Weights of a small GPT-style language model, trained from scratch on English Wikipedia: LayerNorm before each block, a variant of SOAP for these matrices.
Each number is 128 + 24 x the weight over its row's rms, rounded and kept within 0 to 255. Layers, rows and columns count from 0. Numbers have three digits each. The size before them is the row's rms in percent of the matrix's.

# layer 10 MLP down (transposed), 768x192, rms 0.316, rows 511-544, columns 0-95
096:116123164130182147129164127127152173139116141096117100167130136140131144123080119144115130170124135139170128160149099102113125133135125080116076150165115159108176127170146149116102116144107137119119118125114086112160131068120145156170126118106156119132173158143119127118124104135120144147
100:158125132133100101110181182155098153166127113146106120130122148134112128083144128147138146168088109115089103144107163143126140174108114137134133121120142120129095165148131121138120091115114130131104094109097156096131165137108088110092110113146146140194159143139088093179126134132111149109
101:067148165100084164091101147150152122118094167090148109130126144159141117144151139106112142146157106129133147129128094125136095110138130084096142113049099142101132106150134078154092141161155108153095124120140123125076112127077095113136129134146088093159128123121081116115118164122151107153
096:157170131127158147119159154093162129127108131180142149132121146139107128131125148149085124102132118111111124113123139152112135151098118131113137121122129114134092136123152111107130106137111080183123078090129127128132158167104072150099156130126100145132135102119139096137151141141139126111
096:118145100156132087168148105138147096142128113190135120174137140101157163118177137102167169097130136134099105111118142108172100143126123111110142086093108119134137166167126112102116160139086197121112125124117111115117127120158076121109113167122130131104088131121119120139131093136133135102
093:110134113132127137119128162128105122125122140158113173132143126085148139150120115135108130118113114149167102144137062165093114125145127158138157126160115164106118094083153117145157162137154131131151110131137162161143102121151122116143152133115134151144132092099130090116148061088136120119
096:129097165120134128106140102139103147120134123121114112083156152122196160143160145118146144112133109163144119137148114128137120101117145131111120114121180168120115136097110172169144111181074107136114103148153070143185131118125156093120102060150147175133149135128120124122139137097125127142
111:125087074124095128147107166104123135095132188097157125120135116126097148120105078048166093094144102119125148120144189142120144145115127135146126094168156134127177131167132121116156099119124123137123119107117181083101132138118126181110123137100104082119162139128124136115121147158122162140
089:159132101104143160159195086111174111126132133111145105133181171122137166117112124112109111165112133153095128129106098165146131146113164137119136132115152165166123087106124146159120118107120166138149159109107181161135124122097090108130102147118162147121133146123112143139117144072153110137
102:127107164112171135134134124113165138087139144162120087151168133114110136097148144153118139093133189084100147130155111151121162165119134100120124108185155182137148145145074185149174185132092158152120116128169132132083117117118145139104180132129150109111137135130148152102156116088106105154
092:173167130122134156121152144154125122121151098136102155112125139142140126081151121092127085171117121109120124134153089154133120107131112142116138099116123156104130114148154191105125102083179098186114149127122175114128165128139135185145101087080162149121118098122170085140118139106103124137
101:161111136111099113130144098080096095164169109128151110075140131090132140170117109122118102106145141115075064139141126120098142147102191116121103146148106109120158137075146127157124140119139118130121119094098134114164142108120123101109125134153116116150097126109120135099150147092112156169
100:126057134133113128127146113141128170150151180090128131148143122153100172161105089137099173105156111177090157162164108118151119127120117125153096085129119124138131132116131115192086102100121128107126133122129140171122122137076119134100149130133144139120115183150131122100164172122126104081
104:106086127141126095114116137131119125134106126136103093161112106124135088158169111125127095094114079118139143110108092099124161080137123135137078147127116152082106104134125106123135140136146119096138145153145072147128197149114154105155117156089146186103093105113108116145120127163157143099
098:157164122116096109094115121182105108075113124111112138092131109133146147125144164140155066151154115145142116126081099090111136120110176165124131168108141107154116137106133124127190145087077116131144114145131117144104108110083153129111117093118133154135143092129114155107151165090116147140
091:142180121167158123111121139123173155103124145154115119120137143117134110153098133088122111140177138103147149131120125115167100148114131131145112113129101147139121127125119145107132129121127136130123103123150144113145155126082146112070113107100121131099182160113110154076128141115132134111
102:121149110167176095113113125145130153093130105119128114143110122136122151164118106148105116147103151109137081103149181149126112115105165122155153156119142126084124108176133134117167160144116062130122106069137116138104124112147133122161116124123111151129144125143136153068117096153136140132
094:146112175089163093186124127129123148123134162134110159144094092135137122114150140170109173124120140124116105101199161168169139129135123128146074151139127125147102106105114125135169104122108122102118111098162072108127167083146107128123087129183142130117108143130143104168121129145147100161
106:096143154084137116162122155133171143130124118142115133123109088130085113177118140094150149073142176148145112095106133106138134158095181110120137092126133126160133126137121102108128142108139162105129144072096123129153130124092169072118138149171094149106141147142172149130113104098141170131
109:131155176114148140092171109099114118127109167140145125141154167085097144118141121153148126127141140115093128096084150131124116152153143117140129104118104130077188101139121120073110122137111118102154117139120121116143142109170130158117101100179126130119148134140141141096102122141119144135
111:132132114126131147071146111079115154118122122113104121129107106112121156100117171132147115122119101154108117143161146130100123081164075100111103082155125123156139106156114125127124161128110113125169142167114124142111147134075157098146162114143145160111134122119155094191096118150107128159
098:144085127106124121094140128105122134113111123133161117115145140135172150096115154134120115143131119114155072091114124166089161138148130133161100144131089144138147118124098136096160129126106139109142148096110121145088105123103129119137108146138106155145123185153118136126142102133188136098
094:129136163159126064163135149163121144120125121144116143134081126129131144094132147139158098146136098100138114129131138134130121085123163124110178115141160135125141099143126110105083095176145138086162151194146080155106154123144148132159135158139091137138096098128129168139135124152116096132
100:139101149153079105130154131096103119127141117146108095114102077128111130117123146110149141133139125117187125129117130137149114061126118078098122116136150101157082113098122120132133146166106095099146119138133081119181197147104127129137121095132109109126115103146119084093112146131096167101
092:115144162155146137143126134122123134122128084141150127166127158157143161143109140114154109116110073120070107123107169143135095107128124138130118155124087128103137153090107150105153120128128153075146152135103148069135136148142155142170148136088136153091094122157127127106159122080103140133
100:156152109164136112094128112137096104133111120148130136068137140138125089113178157150152162137124157099148114158120130132136103127103134091129168152075158122163125128087084096158132129120155143123143102085146132133169129125116103165130177123152168170164170142190128119096148128072147120076
085:120137143114110121097117125082140119135157086128135096126155039130123140151133081125138140120132136151114113099131111163100103117150090091143118140140086085127141114131079100122094142128142125089146090154123065066125161092148135157124126133146113123140162103064097125094121118137108101123
103:128138102151092128144170127135078115136156136137155128108122178115111170123126105116142135106164173148116130133114167144116125146141104135088120129111118146131112125114169144181186115145127127120136126125166135132066134094110104121126141184159132110145135161137144153139130166116097112112
098:153133139120131092151159126124133103120127183138122144136126147093126141114147158155160103161136126144157103108138154142123087148114089115141129123116135084170148105141116120139069115130127137079116089130110150162131122107135120114133146154136094156179157080117147115143144148146163097149
101:118081117133142134128189131129112126160130172129110194146077136182134099098098160169100099150155118140111103089133138169104123153071160148102110157130130121107098115162110119093115089142121075139143151121119108151130101125119160124170106117129098105127108146128116144119155127158117106133
100:158132076119124126096123127088110176129147126128153118117175115135147153084137121100121113104157158141128128125178131137175132146134075111096134069114090151139156127123118154114101132132087143127129138184122133116103168115084101118156102113153100101090094132125124129108082117078135155153
090:142112140119117118078129103152140112091119137132130138141106127115179112097090152121119154124128098116127121112151163125128169090118115134134179150123119103144109128172073139141142102132106170073147157165158115089116147143109101079146123149126155116157124121148162178137106136133120131173
100:114124142120135124136115104112153069143098092172140108128136117161134120139173087128105107118103131109124129129135134129142104089118110157085173072158157151155138113158116123110118162149108094113147107136135135148178157102146134124114133149110132100130103125138096150124093142115139167126
099:161137080161117125125141113104119102148129142187137166140101126161102110128139093162117092132158101116115151129097148135109098152146111151112098136142163112147162150111099148129124149078102108121131161112089098150102131112084080126118137163162130124154150133162141102122125092158129117146
# layer 10 MLP up, 768x192, rms 0.299, rows 512-545, columns 0-95
102:134158079095127117128101123137180116127124123093128115126169099177142143095122101140132134125134159150091129136081169138125163125162133148096121154168152088112159109122130160126135124122113118131152162117116102160156101101136188188085156104114119134123080133087127128125134135073148111157
104:152109124060161132134128102142129138135124130118166093151091150116128124136146169123151150086129092152150070136100115117124116138160152186120101106118111143106149112104116143125127162097149126113108122130103165129121108153132143145119121144102134157119097103129130130129115146151166132100
095:151080083136123087160101123122135119095120140079152143112164134091131102083113122150166118136084129139131125132127128065120151114145113123150092139165085140114147151112112119128140125132101160119132140113143109113132134159110163151092087126138108096123080152130139137183141146146158114174
088:116136098102187124132158112117094154119116108164087102122124156163085146137138149119141167090055103112127138131151131110112109101110107136166162141096161119119146146120159117150128143117125082071106130167066107137112159127132135161097162152106118162117181140132144084120127120127129151138
090:153114160140147139148159133127150112124142095136129081096143119157118147136145131108190089167104136134099148122095131102134099095156133129128124089128094152130129136131116144081140112140111133086091070143096115092122129110102109169094137137118114097166099123141115144108146155122155138133
103:134122120093151109112097123118153118103123149105084163167172104144112109132091130121127113096125081082099163139108147132147160143130124109145166106090087040115078132112151128109164070111112163139157122123136130157127131085182137163130167139142151082050142122132120142136125127146136142093
105:121161151096170158117153113109150140160115132112153138127108131084115116151106149094077153104169127124138172112121090111088125119147125107129155124080130173113115136159118091158143150129156081121164136121141134069148091124110119131203127140116150164143094114141132126113134146114110113137
102:093141177133140138145105128122090123138077088123109156139151112140126109184131134142125141136110143097116087167103127081084132134156091169125118137123158098101155146111115104144175132147107127135068134105158098104116177125115137148116141117185134118130113119157145109109149163125143129110
108:148175168152132178135088115101115121167125139152113163115108108147151118164118111128129127141126092139122101113175119071134101128105110128129127114140095141120113085107144134105137130207125145099145144155087122120158125126158140088111114156131100163126110126118165150171076140144104128087
097:119120089111136166136133164154112160132140102134147120140174132133124128131135155160105136114133141125113130114159099141114151155150099114099105138114130112142109133112096119063091125141121148122117158124118116128146140090158084160145115169149102147201115138116095118156107131124126128127
101:083148125109151134130123086083088125141154120126156166139123122098132080090128142177181112132145094163141122121114103119117182138157118107126129154144096146133096113144152165080143121162178108120104092139135104149097131115109079131097125070100146120164127145175171114149123118137083116094
103:088136152104159074110176144135157130113171101150145136137140151141174078139114133120119086138134113112136096108115140127108146108134096122122115150135099177132123125142161139127119143090093116081105104125103134151130089154153151103164131106124084169102105139118093114167128120134070114114
111:140108131088140102142121115130142108148098100122148121150117100129122100057150145152116107144085132216112138135099077131133148146110167112088104127130147137145086133104145139120158104099128132120110126126132130108141146182125154161124154115102118145101075137113172142160137117064118126132
094:131123116144177137128131106079122119133122141173133104145100085123132137169097121128072130090153148130094156116147113160111133141137125122141141127106114148130107145092102142129093153148107066169113140138120104131140127127148108094113094135130136117145130091099104124120119159139111106159
097:165126155121121119138176122080093097164172086113115123124124135106120143089110155139143129127086128119093111144124144120156146136103132150119106163091107138119132124093167147157089137123113111118137126108116103111104161131146098106155116110128120101148120135139068122125109116214078137117
098:094115152101143082141114156131118105169081124114092124108148125092156129095122145130124149132141084129156153125121118114115169109131145095122102117153125157121121141167138137107147122123159134154113191092150129181133157116083143104124154142073176108126113104139111107120094128103111156101
098:133137104112140152146165136108098134146164122103102171162138163152123118163161138146093127128143151118107119097188113112114136139129149188113153137117163098112159118097122108112114110118103137108137115173100085077146144122181120117156109127155163084123110116118141142125136112177133118118
104:146143049097134133096131134123137091127121142131127117167143140164166144135091090138114124108156137129143120127130110155101116154143165126056108104132132136127151097106077139130101116111110134123148120148113125085134129123135125117096154097098100138134099091139148113103054173126113115121
100:121133134142130160068176105088106153131133134136131111153132107147096068152101126122149129096146147127106158088083139111086115134122119159144114133118118125105137153112106183138146110141081133127146175166123120088102145142143084100107116092158120159120080146118149176113138113130140077128
094:115139146096144096130158131148145208143123170123083142152117157064131095138119143095114146081131120093107152095163116142129109133103135123150193123104141145085098129135139160118124093157106127105150101104171142148113130141108183101147078081121133120118136092141135139119139122132131170106
108:122132120167098128085122123176140127104131096117092135153127120127140140136125143137172101101128126158088144157126146081108110096157097179101133151092130189147136159133175136102113125109137125140121150149126140115115130103095135198121152133176117082120112127141130129118113125125078105122
104:085127159156139151159108114094094135094151146129146145171102132100135127107081103125143094108133182121146131150140113159120115133153150087143108133114097119153160141169110124112154152091147146145130123119150161138161144122105095110129141143144096126120128152123112103140089142053123138140
103:150147122125119147152153136090150144084120095112125120091103109162195098097097162122147167153184158155107131111179120082113119174127085112130110134136122149145114096114147109126129128162116089133141093094123140151149175096123077111107092105162117116140106121089139106121111120105116113119
097:137128086103153104156122107117126114134123125151118152143143109127162129115134136168150128107114136135134133128114082165132126159123173099105139124126115156108134134140146143119113110148118104146080114099136093170174139112087150110118099122159120099146137149176107138154083140137150160113
098:128153104099115099159107136135143140142110139079118157167166102107105124143084098117141139107135159131130116149149154130124106143153126140112107112151090167086145121129143149158157107112130111123092147130116123124124135166147129132134092121166090141128102107106115135128133117143093117154
099:119143151160159072100147140149102137159158150117135114093115105097125116142120137142111134156091146134124124163155157138138137095157092128127103099134115149170133120136118142138087095132125106116119120126123154075125118144140096128124106126175129132114119135159129121067126146146168108126
104:137093131101149123140112137139155109106132091166162079121144064108133120128114114122123143141116077130130131139147127128123085152157124108122107127124156140152113127135128119113151174096143118144131148157142136120142141117089167123109114110123143143143138136152158126111136135179107172173
096:115133121122130121044139128136081113120139112152123139162139140168137111135132117134117160152163096146128115098134112106117081134139147166081140146126103118129075132122114137124099139115094154137116127128110093144134150075112143084148126135105119134165147129153179121135149141130139160157
092:081186167140152118114101115145150105130108105093109131127054098163107106097144136147125117116119099118152149134132167127130138103121131131077143127106200134131110129161134073134097155158137125091138152145096105105135132094131095136157140112150129107124113165169138133114129145110143176123
099:093105159149106192115146112147140134138117107093114130137125109111093123104137161170111151128083127123152140136113146114082157116143133135132129143162112143113109133106148103106100136154145187125091141177146100138117104172168119205115117137136113102158149157127128101149144120129089091131
099:155125144124144138120144120107147161116132142192103135119087133117097186122106153110114147136098099116077113159132130138117135070119138097095133134117125162154186136123129144096125149104142134124172160148116125128115092167111139100108097149094117121136105156142119167140136151107118125081
100:165140109123128103119129084120116130129131111101101146117112127133134172101085164191141116094156108132142098131124140121122145115128145103113148096161100103113188134105120124136136123152121123100129108077100130106076145136115131127105095113090088126104111103160081126082129155158145100155
095:121137163099123120167122126137093156141162096123115168118111111104149111115085116206153149145087138144160143105142142134103146135089120118092082145153089131124162140101145101160112084143111145094114119173120170157138147154131122086122142099147132122117158098093148140102072152109088144103
091:121158150138114144139117116130148110129099151079109118103114162111171123104133094085136119108130112142131163120159136106114131113120084157129138105136149127144160118132132095137118130151173165114114080117151121105163152120124178106176139127067139125095128074148117080129129123116129132134